Part of a small language model's weights: no biases in attention or MLP.
Each number is 128 + 32 x the weight over the matrix's rms, rounded and kept within 0 to 255. Layers, rows and columns count from 0. Numbers have three digits each.

# gate: layer 7 MLP gate, 192x64, rms 0.208, rows 100-124, columns 0-31
# up: layer 7 MLP up, 192x64, rms 0.226, rows 100-123, columns 0-31
# down: layer 7 MLP down (transposed), 192x64, rms 0.106, rows 100-123, columns 0-31
gate100:118108159184096132160167179130116074063117150165074059136076144053161154136072165092151157098164
up100:126092104120059156164095104072139131190141111086118137079121163182100142113097079109140085155118
down100:152083123076128138129119116147142189112105071103177120088091095154161019087151136143127069122068
gate101:135085171116091154098127110149098136138065121047171079156124098118123106132160142159103112107180
up101:141134146116088128061141117104071114176084150100146122158127074167150100096118101163116101130154
down101:147095134127097174117069166082079090176066153166089171104136177129118162139090110164165138112143
gate102:088066116169149137064176112145110147096160173154100156073149183138111123121113143086092140135117
up102:152081066097177106090111125154095100116198130155109161134131178167147142104146195124082123091134
down102:151123170107128085148100067126192183099149067111063125145113143143109093087093147150168102181091
gate103:169136075109134135112163145191077139114165112109130100089112109101137165182147090127110087194087
up103:109181151191115112127174107138074087119113218160139107132158160124159112105135159074094103070117
down103:118122143133141168136168156094111164106123136124143117101171178205130111162135133124013128116091
gate104:088078139154135117097123098144169122135055166150167087177131119139159143154164124119118176111144
up104:186074149163116236137093149098177139152130172177124092182129127116123110148149126133085137149140
down104:127067132081137098071126172135146193119132079204089086142083184131084105159123118092102121096128
gate105:082159140138127158146174129127106196181123171115128163121195131148081125153104100109124127144133
up105:094156124160058074159119133122142128097110168114077149178123156112135108090163112169110131120112
down105:105122107115188138095089150119084139126134138178168092147123108179124140144106135121180122111103
gate106:124148155145104152143096105191139111108196097141092156120101113137104152130112125088146149154162
up106:099047085171141142118073164110113112171134100116120120130150146157134125117114086110138129132149
down106:138116122129158115108170093129126112118097175133158100144093156131131144118151185142101215139110
gate107:127098141103110187122097112121135137056178108088142147098109141117132126094109117112166163139147
up107:142090146092187148070177163101135139112149199103123164091139162113129108136050072110120115144105
down107:123139075131161127093122098121086089163111121167079068120174144105083211158170179134193171173144
gate108:179107135114119113121144130117134097164129126128130158139161103122104112165104121110080157088077
up108:125091107105122080107076162160098123088134131095158111146131126119141138091155087093133114092120
down108:111144114152173133163154130126161171177135111135106131097186131110160074138107206136151069169164
gate109:121158156166211161082135066128115157075075120119163164169156092170179077107140113140098131140106
up109:097140141151133100094120103168181130173112064162141111097070083160143117132166126180147149064085
down109:123156060145166132122165137118135196143115116143144171155126164186186156110159069058091123105131
gate110:110100094135183169094084161136194139157105128114151144090155089123140125057101119118072162145151
up110:148111182173116144132067123195083140144076143141166095165122082116195135113094129111126139110129
down110:140132078136164107175099181132103133147132138131189142121055102096112143084174128123126118180157
gate111:126115154141132134131129137151075143100158118130180136084119090140125100157081198201167166116115
up111:101177169124111195066119072144154097143192160172072154140094113119160049130062118109105125117152
down111:055149139124082130125159183145176123108123183073163097131141100146127118096141115117084079104052
gate112:128149070131129170119113173209153086199100107179187111192103082164150130148103116104175184174155
up112:160146120101170154156147146177180151132051175149138149146158139169113131150129120104147121099066
down112:206098124172141136127074140151104122124123158160059088140088150108060063113106088148145132116140
gate113:155166139190147066091177108161129128075130137106185126072146132118142142132109149117141150140165
up113:054094115122109098089160113146142139114173113118088100093081116155126134072155133105155104142149
down113:193151127177140130126106106156143134079172095103160128148173122109127157189106172137166112125148
gate114:165186117129123098136128138094138135141163115142134125114089135156159212149184120139136149171148
up114:115158123132122122146113125111123112089131166147168142130090101114110172085158117119130096092110
down114:131137119219094128140140138140136115080144165112170074139112123163145151140120108120100159083189
gate115:151147074151166108144187136132128101095100126152141129067177153180148149155138071126092103106132
up115:124073098146090159109135143117179158129185082087114120132076115136122105092078149158109157105173
down115:097063136084137187130144123109149088055101104185114122197077122147082095113081099102113127122078
gate116:083149134118112128142117180185114106208153062177190113138062122078156109181096052129120108095116
up116:078100172119161130101164101165120140145144124144135105145103154090120079136088147121162088094142
down116:130144134160159138109124139184150092222147043149124154115055114090104206147166138162109107094150
gate117:110140123114167132124091136155121142086158147116098108158180117145139142143104133104130048146110
up117:126169147107071137134120093096147087069091108127217128097163146126163120084113122136168111108143
down117:103130141165059112093146058158142140138089112103147079146114119124108139121114110188086145075093
gate118:118082121138082131102163138152109153176106088119156078119104177182138080113141095058125113145134
up118:150107129106113179098135186132119139148064096102097146132102147131170148189091065111165073121118
down118:124146123121146098140142102106110128160112121114116087106178082091095111090090117148092139167136
gate119:130141103092148121124096150153115162117133069128119127111161095134088137097139147108118122113094
up119:133132136096151082140143093147136120131120149118154151163107174120091097164138173139121121148128
down119:089152146140105111152123188115111189124148224108114142129119136147173096132092105088139134079112
gate120:035123102120078124163090171147120121061083127135137163169165113127126207140109155090186108134094
up120:114157155103122143092134155107088073140160130092095086096200128082168166171082097122102188082083
down120:128105169131066133114172118128133100116069123096122122080131119163190091051113049156074174121124
gate121:078095140128087138129155111111122125155101132128158099124107150137138185150126140109164126109099
up121:100119136124090168096096121130194110130143154127123148142180137137077111148147121156162120146144
down121:109110116101124120192109073132088112154136133163175164138140099176098094111136131135107134195127
gate122:120126164147189150124121158135121117065144170151121157108135159127084139146151157186102130203059
up122:141203132082056113115123111102145135120199120133127179166147123118146121125161094058113139102090
down122:132108161211189151129142116118139082186131114124122105113143160134076084107097097160109171141171
gate123:124216169136165111121161131141152172062145108144166146133172103118132100166105198147174103112061
up123:112102142091078130079138098172129124153142165142112158169097083112208112141158121104143164126168
down123:130165136067161139116150119068168142121093156178091156121085089127092159170085115195121105141083
gate124:192122033083137133109106119126149127130117081167129150070105191141118048156139130179139120111102